config = dict(
    norm_eps=1e-06,
    positions='rope',
    rope_fraction=0.25,
    bias='all',
    init_std_qkv=0.0353,
    lr=0.00686,
    beta1=0.95,
    lr_head=0.00802,
    warmup_steps=200,
    train_tokens=125100000,
    dataset='wikipedia_en',
)
Each number is 50 + 15 x the weight over its row's rms, rounded and kept within 0 to 99. Layers, rows and columns count from 0. The size before them is the row's rms in percent of the matrix's.

# layer 3 MLP up, 640x160, rms 0.275, rows 187-208, columns 0-159
117:47 48 40 40 37 52 57 75 57 89 54 33 34 62 52 56 57 47 39 24 13 52 21 42 68 54 62 48 63 76 54 32 67 35 41 44 42 55 37 49 59 81 60 36 56 38 57 43 52 61 59 47 37 61 30 55 73 09 61 38 47 57 40 73 38 38 57 50 55 56 60 44 30 47 47 39 13 39 43 45 42 51 41 68 60 83 44 54 34 51 52 85 26 59 65 26 46 30 44 36 45 73 38 65 39 56 43 38 45 45 35 70 70 69 44 48 60 27 43 52 29 32 71 36 42 57 56 72 35 22 67 72 42 46 37 43 53 51 36 58 11 56 56 74 66 54 55 62 73 52 88 70 60 55 60 51 49 42 47 66
096:56 40 58 48 42 63 49 55 44 46 56 52 62 41 57 68 58 41 65 68 30 36 72 56 53 36 57 42 53 35 40 53 34 53 41 71 52 62 65 60 24 40 31 35 41 64 40 55 57 61 31 36 36 35 83 50 82 69 72 61 72 66 70 32 60 55 64 42 22 28 47 51 60 50 56 58 45 58 73 76 51 38 72 53 28 49 52 50 70 26 58 52 65 20 52 58 17 63 50 59 44 37 49 32 37 18 60 50 75 62 39 43 61 70 53 60 16 62 34 59 86 53 51 58 51 75 61 41 57 47 85 77 39 48 13 32 40 45 34 38 33 64 50 50 51 39 65 51 60 35 30 31 68 33 55 53 51 63 86 47
093:41 36 53 41 77 53 49 58 71 62 73 69 49 48 50 57 51 60 43 35 54 68 66 47 85 71 55 53 64 46 50 57 45 48 64 35 54 82 29 40 48 09 77 54 53 55 34 81 50 56 86 49 21 35 53 60 59 45 43 45 46 57 65 56 64 29 54 60 42 62 35 41 60 88 39 46 38 63 32 50 55 52 55 73 47 49 28 58 46 60 45 47 27 50 29 54 40 66 45 59 45 47 44 40 46 52 69 43 61 31 23 33 37 65 68 34 34 50 56 34 69 45 63 79 21 54 58 34 95 52 87 46 51 35 33 37 44 79 68 44 41 68 64 40 59 35 62 45 19 63 47 56 47 49 12 46 53 45 47 42
100:65 32 59 35 72 57 43 45 48 20 49 49 50 52 38 66 52 38 44 46 27 29 66 54 40 38 47 57 74 61 71 40 42 31 35 51 59 48 60 57 52 42 32 32 57 44 41 46 68 67 43 45 27 58 82 27 28 68 74 27 60 71 63 67 35 26 75 52 53 62 64 45 44 58 35 66 69 63 30 50 41 50 65 46 30 68 52 57 43 40 35 55 52 33 25 46 64 60 32 63 37 75 53 26 20 66 56 70 62 33 12 46 49 48 62 72 54 29 43 45 62 42 45 71 74 57 40 35 38 67 75 67 44 47 64 58 50 40 65 33 31 56 46 55 55 63 72 36 81 51 44 22 66 55 59 89 66 42 82 52
105:45 52 54 31 45 59 41 44 62 72 53 45 31 52 46 22 50 80 81 47 59 44 43 40 42 59 59 27 43 76 72 61 26 45 33 36 33 57 54 35 53 66 34 30 39 64 51 84 19 53 42 45 63 34 48 64 47 70 41 45 51 46 43 56 64 25 47 41 71 48 52 53 64 47 65 44 41 23 43 48 23 46 34 55 39 58 66 76 46 33 39 58 36 42 55 48 73 53 42 33 62 41 67 44 73 40 47 43 65 91 37 33 50 48 33 70 46 29 50 75 33 36 59 57 19 68 76 47 77 53 56 61 50 37 49 37 39 77 52 53 43 47 60 88 63 53 55 70 45 36 26 51 35 99 45 67 37 49 48 32
116:73 41 54 51 44 47 48 56 46 51 31 46 84 74 81 58 54 62 77 40 38 70 58 56 36 58 63 59 35 33 64 63 54 53 38 48 41 77 42 50 47 61 61 44 75 40 64 66 09 39 31 59 53 41 54 51 62 42 44 28 53 42 47 46 65 51 42 09 56 63 29 61 37 43 50 63 46 43 40 34 49 49 42 71 57 41 67 57 88 48 58 50 51 39 02 43 35 53 60 57 27 44 31 36 14 47 33 62 71 56 40 48 21 22 21 52 43 53 72 67 54 71 41 26 47 20 43 53 69 51 61 15 37 53 48 59 50 45 50 30 41 45 40 28 53 45 50 70 55 45 63 53 52 60 44 50 91 44 43 42
108:79 47 75 41 68 22 17 43 72 55 27 74 59 37 50 19 48 55 76 42 42 40 65 66 36 58 48 74 69 46 46 65 39 63 57 24 41 64 51 59 63 48 36 51 61 29 40 60 28 66 38 63 64 73 96 50 48 50 51 66 53 44 56 44 43 43 49 56 67 57 55 38 58 62 64 61 23 79 35 64 43 49 65 48 61 05 25 41 59 35 64 41 46 58 27 38 07 64 48 48 63 41 67 38 46 43 54 77 62 46 62 54 31 55 36 65 60 65 28 46 40 60 36 48 28 36 41 49 76 67 53 52 32 66 50 36 48 29 53 42 69 63 62 55 55 26 35 55 50 29 60 60 46 68 45 48 60 29 46 47
116:30 40 50 37 44 32 62 41 37 62 59 55 55 41 42 84 53 60 54 31 53 16 65 47 58 69 64 47 77 42 72 46 53 59 56 62 35 81 57 48 59 41 59 72 25 51 60 66 42 66 82 69 35 44 51 45 45 51 53 31 67 31 35 53 38 69 61 45 38 61 39 46 70 29 36 74 52 40 44 15 32 42 32 48 57 63 64 56 63 90 72 75 53 50 69 52 39 45 66 46 42 37 47 39 32 36 38 65 64 49 68 49 17 88 60 34 59 72 42 46 44 61 33 58 67 77 47 51 49 37 79 29 38 17 33 36 44 38 34 27 53 74 36 34 47 45 47 70 39 35 63 55 38 56 40 57 28 46 57 42
085:44 69 68 56 38 25 61 42 45 53 58 41 53 33 33 28 23 59 92 41 20 50 56 45 28 63 40 87 65 75 49 44 53 34 55 67 58 43 38 57 46 57 79 37 61 47 54 44 52 71 47 55 51 41 33 46 22 42 47 66 61 19 58 26 68 53 44 57 31 46 51 77 45 48 72 64 53 63 38 42 61 64 19 40 43 46 54 40 52 45 56 44 21 31 39 61 41 36 44 75 57 54 54 32 55 76 47 43 58 45 50 48 51 29 86 49 64 41 41 72 42 38 49 64 38 42 56 58 26 64 54 45 79 60 41 17 61 75 57 52 42 64 09 49 80 46 63 57 29 39 45 35 42 44 39 86 52 58 34 55
093:54 50 74 53 32 51 54 46 26 62 52 43 40 44 71 57 57 75 33 66 46 59 62 28 55 49 46 64 51 47 39 50 65 40 00 55 50 40 51 41 49 42 62 42 25 46 10 46 64 70 59 66 65 47 60 50 53 50 52 50 39 44 45 74 38 27 70 46 48 65 33 24 57 67 57 75 36 53 55 55 81 28 65 50 39 50 32 53 33 53 17 65 78 63 61 54 26 56 35 35 41 66 48 35 59 48 19 78 45 50 37 58 35 30 42 52 39 28 61 61 39 52 90 68 52 52 37 54 56 90 56 43 34 55 26 59 73 72 64 56 59 50 45 37 42 40 40 51 72 29 63 48 37 72 38 53 42 54 15 47
103:42 62 86 52 51 57 56 70 51 42 60 68 50 45 70 57 27 55 52 43 47 83 64 37 23 60 23 58 34 59 61 44 61 47 40 62 66 45 47 52 63 23 64 61 62 39 28 24 49 19 63 55 00 78 52 43 60 55 54 46 91 37 46 35 48 35 28 45 64 40 31 61 66 46 69 74 39 60 72 51 60 55 66 46 34 30 44 40 32 80 60 44 57 60 30 36 48 38 53 41 34 42 52 40 37 37 61 71 74 65 34 46 57 66 47 51 72 55 43 37 45 71 33 55 50 58 40 84 56 61 45 59 65 39 51 62 40 58 53 69 30 60 27 61 39 48 47 64 68 31 80 43 47 66 79 58 48 48 68 62
092:20 59 46 37 30 69 79 77 24 53 50 52 17 37 53 68 58 67 27 58 50 57 43 44 62 68 24 29 53 36 56 43 46 74 48 48 49 70 77 39 38 37 50 34 75 64 68 47 60 32 50 52 52 72 46 48 53 53 54 58 54 50 66 56 58 54 17 98 84 33 52 39 50 41 37 78 36 49 43 52 37 64 59 64 40 27 53 34 65 67 45 47 38 60 53 45 40 47 54 28 35 38 84 60 69 57 28 25 57 72 46 33 18 33 50 60 74 62 48 61 41 57 36 54 57 57 28 36 39 59 57 30 56 34 43 83 64 50 32 44 41 55 50 29 40 46 48 59 68 52 29 65 38 43 41 38 75 65 46 57
093:31 46 34 54 64 46 56 49 60 48 36 53 49 51 14 67 52 63 53 83 31 58 54 21 73 49 52 61 28 56 59 52 47 61 35 54 46 71 53 62 48 77 53 53 38 56 36 63 60 49 42 67 55 64 50 18 67 56 57 27 37 49 56 40 51 64 72 66 92 31 85 53 52 48 51 45 49 28 31 18 45 62 57 45 54 11 58 25 40 50 40 29 54 69 60 46 70 47 61 47 53 83 45 34 40 23 43 39 68 36 26 33 49 44 44 69 70 71 55 71 57 38 35 31 75 61 58 87 39 52 61 52 34 22 58 49 51 28 54 59 56 41 66 62 21 56 59 48 52 32 39 43 61 54 42 48 60 54 51 82
100:78 40 42 46 25 58 50 28 44 89 30 54 37 43 54 49 24 56 53 47 60 31 58 36 36 50 48 58 57 59 42 43 76 54 37 62 54 73 40 58 35 19 72 36 36 37 48 40 30 34 19 59 54 59 38 75 47 44 67 47 45 48 20 45 38 16 42 48 32 48 45 45 39 72 52 36 36 43 57 39 61 67 34 51 53 56 13 29 56 72 80 43 32 59 61 62 54 53 60 33 38 49 44 80 50 42 63 70 35 32 66 64 67 74 61 74 35 35 47 61 48 69 70 51 61 42 44 43 28 70 56 52 56 32 80 41 68 52 28 47 56 69 57 54 31 51 95 55 52 67 66 33 50 54 53 57 68 54 30 63
101:53 58 61 39 40 78 55 41 45 69 39 63 67 76 50 55 40 68 62 56 52 46 49 44 64 38 35 36 41 47 40 63 23 47 63 37 31 52 61 63 39 35 28 65 68 47 41 69 51 16 58 47 49 50 83 84 72 73 40 44 43 29 71 39 58 65 48 47 34 63 39 34 50 88 50 61 56 45 48 59 52 56 40 31 00 36 64 12 46 33 44 64 46 30 42 65 27 58 53 49 63 62 58 44 51 68 19 54 60 55 36 55 64 32 48 57 75 41 49 38 54 35 62 39 60 60 57 67 50 43 30 10 47 56 40 18 55 66 31 53 73 61 57 37 50 32 61 41 40 67 63 37 35 75 55 57 61 43 28 56
113:60 61 68 60 36 20 44 24 47 47 40 41 52 47 54 59 46 66 63 44 46 62 49 66 63 02 28 60 63 46 50 58 33 32 35 41 41 53 32 49 57 54 69 26 52 52 75 50 23 48 49 66 55 47 51 64 62 51 41 75 41 35 41 43 42 69 68 50 62 55 52 66 85 67 36 35 57 51 64 19 31 54 57 34 34 16 54 32 52 61 59 38 21 77 51 40 51 54 43 90 37 66 83 15 77 76 38 65 47 57 47 47 30 49 66 60 41 48 59 75 34 56 53 66 63 49 72 75 51 58 54 43 52 34 43 55 80 41 51 52 79 52 52 40 51 69 57 40 74 66 41 42 49 47 53 48 17 47 43 42
096:62 70 60 39 55 43 35 71 56 31 49 47 56 47 59 43 36 46 81 63 58 65 35 30 64 48 40 95 33 31 35 56 52 48 49 83 49 48 50 42 61 49 55 61 28 30 63 36 53 38 27 47 58 43 48 66 59 87 43 45 49 82 69 52 58 46 43 38 71 39 37 17 35 60 37 33 30 34 51 63 44 74 60 76 42 42 59 47 55 61 57 49 67 43 33 69 23 50 51 59 66 66 78 31 61 33 68 49 50 35 46 62 38 48 54 50 43 50 28 38 40 28 13 63 60 91 69 30 49 83 34 24 39 64 48 53 56 62 55 47 35 71 37 64 52 52 63 42 79 54 41 32 53 61 33 59 75 59 53 47
089:28 18 57 63 52 53 52 52 50 54 29 28 35 59 64 57 74 64 43 54 43 51 72 49 35 52 63 64 40 44 42 62 14 33 74 62 31 47 47 65 47 71 55 49 78 67 62 67 57 73 53 88 60 46 57 32 70 64 70 59 58 37 56 61 45 56 78 36 68 51 84 42 58 76 42 45 71 45 44 57 58 74 65 49 38 31 48 22 40 35 40 44 58 49 62 34 21 45 49 42 49 54 54 80 68 75 64 48 42 42 42 39 52 31 31 36 47 27 50 38 61 52 52 35 44 77 58 61 44 68 51 26 60 42 51 77 33 64 21 35 22 59 24 35 20 61 59 59 46 62 62 45 29 34 70 64 51 60 42 44
106:11 41 41 45 46 23 49 53 59 60 37 50 39 55 33 76 38 54 60 63 83 47 56 53 53 40 48 79 54 51 48 57 78 55 11 57 64 56 64 64 29 61 53 51 48 60 53 62 34 72 29 32 58 59 51 34 38 47 71 42 90 49 49 37 57 72 53 53 42 74 79 45 49 54 61 63 54 57 35 37 59 35 39 60 27 41 54 55 31 54 29 63 64 45 32 31 77 43 72 54 34 48 41 60 47 08 37 68 49 68 55 35 37 45 57 35 67 45 32 28 44 36 40 60 31 45 62 40 62 29 53 39 71 55 99 77 77 63 51 47 51 61 42 33 29 55 44 35 39 52 34 47 23 34 36 57 47 55 48 56
112:63 65 48 55 55 78 64 58 72 37 29 71 24 54 43 28 52 47 49 69 53 00 70 24 45 48 48 61 66 29 61 51 35 65 38 46 62 56 50 91 53 73 50 49 59 75 43 53 35 72 41 50 52 53 76 13 48 65 68 34 46 49 52 54 57 52 83 32 51 30 33 49 28 48 19 40 51 20 75 25 48 18 33 73 55 54 54 41 68 43 35 43 66 77 54 60 37 64 64 32 49 61 46 46 50 53 34 54 51 55 48 41 39 53 57 42 60 39 57 64 38 75 33 38 33 57 42 42 63 25 42 43 57 51 29 55 36 55 43 73 53 47 47 43 44 29 78 37 59 59 42 38 53 29 65 70 43 34 46 41
093:58 19 26 17 72 28 57 39 44 56 39 48 34 51 66 76 67 75 47 41 64 49 60 49 69 58 47 56 72 63 50 54 33 69 54 57 22 56 61 28 52 28 77 32 60 28 21 36 56 50 46 39 25 50 34 40 27 22 19 35 61 35 33 51 45 71 38 77 64 17 31 24 35 30 49 36 66 39 45 40 49 58 41 42 34 61 58 49 39 41 56 73 36 61 46 63 27 47 51 47 12 53 49 38 59 43 53 54 59 40 28 46 42 78 44 59 53 60 59 44 55 38 58 66 35 36 58 70 52 36 57 62 55 41 45 32 54 64 34 30 46 72 70 65 66 26 82 57 66 44 51 51 45 43 63 73 42 31 50 64
108:49 36 27 60 53 54 39 40 55 39 39 36 49 72 59 65 93 53 39 61 46 68 37 52 58 56 52 45 35 70 49 46 28 70 43 19 40 47 45 73 59 93 34 43 44 58 39 42 37 47 46 50 40 66 43 37 41 47 65 53 80 75 36 52 46 52 32 50 59 71 44 42 59 35 42 51 24 48 53 08 70 34 62 54 63 44 65 44 55 62 70 47 47 41 81 52 52 25 48 56 45 56 30 74 51 71 39 69 33 71 50 77 27 36 59 54 36 23 65 65 37 45 41 58 66 68 73 39 41 58 41 68 41 48 26 15 46 49 21 52 50 55 63 55 32 60 64 65 36 63 62 33 28 61 49 60 57 52 17 77
# layer 3 MLP down (transposed), 640x160, rms 0.266, rows 187-208, columns 0-159
121:50 42 80 49 40 50 81 65 51 26 44 22 38 43 45 48 61 43 47 53 49 46 36 69 27 25 35 48 40 52 75 86 47 53 57 53 63 52 51 68 53 57 42 68 59 50 53 34 63 65 36 35 66 62 16 77 56 57 39 46 58 52 53 38 22 63 47 27 61 67 57 22 49 21 65 43 45 38 24 17 45 20 53 53 42 69 73 64 49 64 50 55 39 60 43 35 45 44 59 44 21 45 70 35 45 26 62 25 59 40 42 72 47 73 33 62 34 49 47 58 80 55 30 67 70 37 73 40 45 70 54 51 52 29 49 38 66 54 53 49 54 39 50 62 53 67 44 64 64 65 66 25 43 08 81 57 59 56 55 44
116:65 14 39 44 43 53 63 39 49 65 47 44 31 74 37 56 55 52 32 41 21 56 12 50 39 83 55 22 51 44 47 36 30 39 41 45 55 45 61 51 45 38 46 36 29 75 34 61 47 34 44 42 32 45 65 79 79 55 38 44 24 54 55 46 34 28 42 28 36 46 66 41 50 55 31 38 48 59 58 43 42 23 84 19 56 79 33 42 48 44 41 61 24 44 50 73 44 75 41 49 44 59 57 62 46 38 67 39 39 15 47 38 66 60 66 50 75 74 53 49 52 78 37 44 51 41 50 56 51 67 53 54 41 35 50 24 37 69 50 50 50 69 44 82 17 38 72 58 37 54 76 49 68 45 57 63 51 64 72 54
098:81 43 50 58 14 53 50 72 74 40 59 37 26 33 58 70 48 23 61 50 42 34 29 43 59 44 59 48 73 35 59 58 71 58 43 46 40 29 82 75 30 31 45 37 96 36 33 65 49 56 52 46 35 53 69 51 38 64 51 56 76 66 57 52 55 82 80 49 43 41 51 49 57 59 52 24 70 70 52 81 32 52 39 50 37 39 37 43 86 55 41 38 60 64 68 73 49 28 74 46 61 33 47 36 53 54 48 45 65 44 50 47 07 71 68 72 54 48 61 40 60 28 62 65 63 48 43 49 55 26 59 65 56 53 39 39 65 70 52 58 41 54 57 41 44 43 59 59 69 55 47 45 38 50 65 49 56 29 54 82
095:40 65 17 59 62 68 45 72 58 40 68 83 67 35 55 55 50 57 52 71 27 56 24 76 12 42 43 56 55 49 56 61 38 58 68 80 66 61 30 43 21 65 37 61 51 59 59 56 38 68 56 24 49 42 40 45 74 66 55 77 48 46 54 49 43 57 55 50 80 59 57 65 43 40 63 66 35 34 54 53 60 64 21 43 77 56 51 52 42 75 41 20 40 59 28 24 47 84 56 45 66 37 43 68 52 66 48 19 24 60 66 53 73 61 46 33 52 54 49 77 51 59 43 43 74 43 67 66 69 41 42 30 55 70 57 34 34 31 48 53 75 58 62 43 63 45 52 57 23 42 42 56 49 61 36 69 47 74 54 37
107:48 58 48 32 65 52 89 39 57 72 39 23 74 49 34 80 51 22 26 42 69 40 82 56 63 50 26 45 23 34 24 47 46 73 52 48 45 33 61 51 59 32 52 60 42 50 56 33 36 39 73 45 37 45 34 29 47 61 56 37 43 52 48 75 21 55 56 32 29 67 47 81 36 25 37 46 59 65 63 50 37 65 50 24 53 59 62 32 37 69 53 66 69 21 47 57 71 29 30 59 48 59 57 30 68 57 64 32 10 31 40 47 53 55 42 48 55 51 27 44 49 56 61 23 40 36 51 57 46 47 53 56 48 55 61 59 33 51 56 74 48 51 43 33 36 35 44 33 69 57 62 78 65 32 74 39 37 26 40 63
122:65 81 51 37 92 44 52 60 16 41 47 24 69 56 41 65 75 49 31 45 47 66 59 36 22 30 47 62 56 55 45 45 25 56 74 60 64 57 30 61 26 51 34 45 74 63 39 54 41 56 68 45 42 48 32 65 36 24 48 65 73 42 36 75 42 47 20 49 62 69 59 54 40 30 18 37 60 55 61 73 57 55 43 37 25 30 73 42 55 59 31 46 35 69 36 41 74 70 39 48 73 35 57 35 56 47 49 40 76 36 56 40 43 51 40 39 48 53 61 64 42 72 48 29 42 26 60 55 87 43 48 45 55 43 59 58 61 65 32 54 55 20 50 26 61 68 60 52 45 42 59 57 70 61 67 53 58 77 27 45
100:61 59 44 39 70 76 67 48 54 33 29 80 47 24 44 45 11 45 18 64 65 49 45 33 48 62 36 70 21 61 41 41 41 35 72 58 46 65 38 61 52 63 59 53 63 78 39 39 35 44 33 53 25 60 36 71 44 73 65 56 44 23 55 51 45 33 61 51 40 52 53 59 44 40 80 49 30 53 39 79 34 57 53 22 49 34 46 44 46 47 25 24 51 63 83 26 59 84 46 43 59 37 51 36 46 61 64 34 45 46 48 42 48 69 40 29 62 68 38 45 54 32 36 47 44 50 79 63 67 61 56 62 39 38 57 23 39 71 56 31 41 24 58 52 32 48 28 41 43 41 52 05 50 34 55 56 60 65 40 49
116:25 51 67 50 44 30 57 51 35 41 32 42 39 63 58 67 42 41 81 41 56 53 66 54 45 39 37 53 54 48 50 76 54 59 29 44 25 62 75 39 48 40 30 26 52 35 84 41 17 63 29 50 52 54 47 55 51 44 24 43 63 46 39 67 46 37 25 84 58 35 39 44 67 42 47 37 53 47 70 59 59 47 64 72 39 42 48 35 80 74 55 59 31 47 45 46 74 56 62 47 61 50 18 24 59 48 30 43 25 33 14 35 46 36 54 47 30 34 20 62 56 28 61 52 52 34 56 29 52 34 62 53 60 62 27 59 81 57 26 33 59 35 52 57 57 60 54 46 57 50 40 53 21 30 75 75 66 69 27 44
084:49 37 55 75 58 37 33 25 44 40 48 56 46 37 43 37 37 76 59 53 20 70 63 53 65 43 67 43 35 54 75 57 37 74 73 61 46 68 32 77 51 62 69 46 38 47 33 57 63 40 58 50 66 41 67 43 51 35 47 42 54 38 61 46 47 35 46 46 46 52 59 93 61 53 50 79 49 62 49 42 44 28 60 69 79 65 47 58 37 56 27 50 61 59 25 61 45 47 26 53 62 80 16 56 55 48 72 53 39 46 61 69 51 45 83 54 66 66 75 68 39 51 67 34 31 52 34 33 48 61 52 12 75 54 40 20 57 60 56 60 59 23 44 38 68 33 55 59 42 38 56 55 81 20 51 38 50 68 24 39
094:72 31 43 35 57 63 52 52 56 66 63 49 68 51 42 30 35 35 53 56 40 46 47 23 54 49 46 30 54 74 73 70 64 30 80 55 70 40 51 69 07 41 20 35 51 69 40 45 50 37 61 58 60 52 51 52 64 67 62 34 40 21 23 46 57 85 78 65 46 39 48 23 54 53 54 32 59 54 59 32 41 50 57 51 47 59 32 36 20 54 29 17 59 59 58 42 20 56 47 51 38 56 56 84 25 53 64 66 43 65 54 35 55 75 37 67 86 44 42 25 57 49 47 39 50 50 72 72 53 52 40 45 43 67 59 55 49 54 66 26 51 68 71 44 80 70 53 52 49 38 45 55 52 40 46 29 49 76 68 35
100:34 49 78 56 53 36 65 86 48 46 69 35 42 36 56 41 33 24 48 37 54 69 57 46 56 36 76 55 45 62 40 73 26 55 66 53 39 65 39 46 47 51 29 50 56 45 38 56 47 45 48 49 50 72 31 61 58 39 31 57 39 47 47 29 56 70 42 55 56 71 46 39 60 52 68 26 23 47 78 75 58 28 64 44 59 16 32 51 82 40 33 33 43 55 40 53 45 65 66 41 61 08 39 57 53 66 55 52 29 21 58 38 56 48 56 49 64 15 65 28 54 48 44 67 48 72 69 78 51 40 13 47 68 41 39 47 42 24 55 65 22 31 58 46 38 37 33 52 69 46 59 38 52 53 36 18 33 39 30 61
087:63 69 53 40 73 63 02 53 55 45 76 93 81 34 46 39 50 16 48 61 54 49 39 82 54 40 46 60 39 47 33 48 62 58 49 70 51 53 53 48 41 48 45 30 48 20 34 57 64 49 61 58 19 58 40 57 66 39 67 72 42 55 34 56 27 66 56 34 34 65 58 82 49 34 53 48 67 48 43 35 78 25 35 41 65 61 53 60 44 39 40 49 52 73 40 56 45 38 57 49 55 82 47 57 27 50 59 40 29 54 42 54 66 56 44 48 73 57 43 71 19 34 58 26 27 39 42 59 50 36 38 35 22 49 53 63 52 39 56 39 82 30 64 64 50 50 55 57 41 36 66 38 60 42 24 30 26 61 34 50
093:83 62 59 51 46 46 72 24 63 30 66 25 49 50 63 99 67 76 35 41 48 64 57 62 52 63 57 38 30 59 42 50 55 41 54 17 59 18 60 68 39 32 54 36 64 34 51 32 33 46 34 54 47 54 64 57 22 48 50 55 36 60 92 51 21 59 40 46 65 28 46 39 47 48 72 73 39 52 59 73 74 55 42 68 54 21 47 70 57 61 69 60 48 45 50 54 44 53 40 49 35 31 39 62 55 55 48 58 27 33 62 32 75 53 43 58 49 38 46 45 53 67 75 68 39 52 49 54 45 40 62 27 47 77 60 50 67 54 41 51 55 67 47 54 50 61 14 50 56 54 55 32 41 16 13 66 31 40 62 51
103:41 38 30 52 52 59 28 57 43 60 47 62 42 56 74 54 18 59 40 50 51 37 36 24 40 43 66 18 79 43 44 56 52 44 56 53 58 59 37 46 89 41 33 41 34 40 36 59 50 33 62 31 63 18 66 54 45 69 67 92 66 63 40 55 48 31 53 33 32 50 76 54 41 55 64 42 31 68 35 42 57 65 40 47 51 47 58 60 48 24 82 67 67 46 38 39 69 58 53 52 83 36 67 45 55 51 36 67 32 52 66 46 49 23 40 35 19 57 64 42 45 43 76 63 49 61 36 43 41 44 85 42 45 32 55 55 57 61 79 60 56 55 63 55 55 16 68 35 61 50 33 28 32 72 33 74 53 27 51 54
095:50 25 56 39 59 22 58 26 53 53 43 83 41 58 50 18 41 66 50 66 61 63 40 24 40 70 52 56 43 70 46 40 68 37 21 36 49 61 38 57 74 50 42 49 33 57 45 50 40 64 41 49 63 57 31 87 30 41 59 21 50 64 23 41 63 25 29 63 55 53 26 54 59 52 29 76 52 40 55 29 80 45 32 54 44 67 27 43 34 39 60 50 72 51 54 44 41 57 67 49 55 45 51 70 53 40 41 66 48 46 64 59 33 64 40 92 54 60 45 35 43 48 14 50 38 47 53 32 60 42 75 60 75 70 48 30 31 15 54 47 65 45 66 30 61 64 35 64 31 47 46 47 56 38 36 68 25 53 71 43
106:44 75 67 49 69 44 16 39 48 31 32 67 40 21 45 53 27 74 67 65 48 58 42 52 46 41 35 43 58 56 28 45 57 55 55 45 31 48 62 81 45 61 66 50 49 33 74 59 27 50 43 89 33 42 59 45 50 54 53 53 44 58 28 52 51 62 45 47 75 52 66 77 87 45 49 51 56 55 33 23 39 50 48 54 43 55 70 30 32 59 31 56 60 58 43 45 65 27 64 70 44 78 43 73 43 57 47 71 66 43 49 40 52 53 56 56 44 34 64 69 47 67 54 72 63 84 77 80 43 71 43 40 33 11 50 23 36 36 62 35 79 45 55 33 48 50 48 31 44 65 63 51 50 72 53 54 52 78 56 24
094:48 36 56 85 29 42 25 17 61 48 54 26 38 33 64 60 46 65 45 46 24 65 58 59 45 60 45 67 40 55 39 71 44 59 45 42 50 53 37 44 44 38 64 36 31 38 66 45 39 69 70 21 34 68 66 38 68 70 58 36 32 55 41 46 33 34 22 87 62 98 39 68 35 42 65 37 47 50 33 41 60 70 48 62 41 69 55 63 59 55 61 54 53 39 79 71 79 86 59 29 27 58 40 44 75 59 57 56 55 43 46 47 73 59 45 76 46 58 56 40 34 54 67 61 22 33 61 53 46 31 56 55 58 57 28 42 83 26 42 46 52 26 51 26 46 45 44 41 53 45 50 38 50 57 48 47 48 35 43 71
086:08 56 39 53 68 46 43 38 55 43 35 38 32 44 42 45 81 46 57 35 20 59 58 41 47 41 77 44 32 31 62 53 65 58 59 58 49 36 53 54 54 46 50 45 43 47 41 67 53 38 63 49 53 60 37 40 43 65 66 38 53 48 40 54 48 31 73 52 42 17 49 31 65 49 54 61 32 29 69 47 50 34 65 42 57 43 41 42 11 75 60 37 67 18 29 18 63 76 75 53 68 77 40 41 11 33 64 62 49 68 41 31 43 37 52 31 50 26 60 53 42 31 27 56 54 72 31 26 37 32 52 53 41 51 38 26 40 38 21 34 37 34 63 53 51 51 46 42 65 49 23 80 64 34 27 54 55 39 44 33
116:48 47 58 68 44 22 60 49 60 65 63 55 45 26 64 78 58 44 59 34 69 70 46 50 60 66 40 44 66 28 38 60 26 52 50 39 58 54 32 38 34 39 54 39 52 48 24 33 57 36 35 62 43 55 57 79 52 36 29 83 53 23 37 56 49 72 62 51 43 83 56 43 54 44 65 22 39 67 48 23 37 43 47 59 41 43 20 37 60 75 54 57 39 38 61 68 46 60 60 52 54 61 67 53 29 14 47 45 34 50 53 54 58 50 69 70 30 36 44 22 27 64 69 36 22 44 43 62 46 48 36 48 19 51 21 43 61 64 41 57 66 33 72 39 47 61 61 64 35 11 53 35 22 58 31 32 50 24 44 61
106:24 29 70 59 52 55 32 20 47 76 80 48 74 65 44 50 38 48 38 58 56 77 48 28 84 41 50 59 44 38 56 69 46 50 49 62 56 77 64 51 58 30 49 68 39 51 55 56 48 46 50 55 15 53 64 58 51 59 60 38 33 22 44 57 59 49 62 52 52 54 45 43 74 15 49 38 79 44 52 40 63 59 48 37 47 48 24 48 48 71 43 24 54 64 55 30 53 52 52 47 63 41 42 60 61 47 43 50 20 22 56 44 46 19 87 47 62 45 58 43 62 52 41 55 37 41 48 53 32 46 68 23 59 53 47 72 55 40 58 23 98 86 28 30 61 47 65 69 21 36 49 60 48 47 51 40 58 68 64 72
099:48 69 43 45 48 62 17 42 17 44 32 56 62 73 52 26 39 26 53 61 40 40 67 39 42 52 71 45 51 52 56 42 51 41 35 46 41 53 37 29 69 57 36 28 59 45 73 54 50 39 43 52 46 48 13 67 58 85 47 53 42 72 48 59 39 51 40 23 34 48 53 83 66 29 76 33 53 70 39 53 10 47 38 45 42 38 47 42 45 43 32 22 62 37 41 39 55 36 48 47 57 87 36 57 61 46 47 57 20 22 25 30 37 21 39 34 59 53 61 60 33 22 53 52 63 33 51 24 52 67 22 61 41 41 48 51 50 33 38 61 36 33 59 59 43 45 46 65 76 35 46 45 61 45 51 52 43 93 56 44
115:61 49 58 58 70 52 68 52 43 31 56 52 53 57 51 47 55 49 35 60 55 76 51 32 43 53 51 61 99 51 69 59 37 65 78 35 30 49 55 55 51 58 16 37 40 50 32 52 62 87 39 46 51 73 52 36 28 55 71 38 26 62 41 46 51 52 47 75 43 52 29 52 48 60 35 37 70 22 58 54 52 77 57 46 54 59 64 50 47 46 62 44 39 32 55 40 59 49 69 64 85 65 45 70 69 75 54 43 57 50 62 45 30 65 31 38 59 61 57 71 55 59 68 64 77 48 30 64 72 47 31 10 71 39 63 54 47 37 45 60 49 51 82 80 35 60 67 44 01 58 33 46 31 40 44 54 44 35 59 40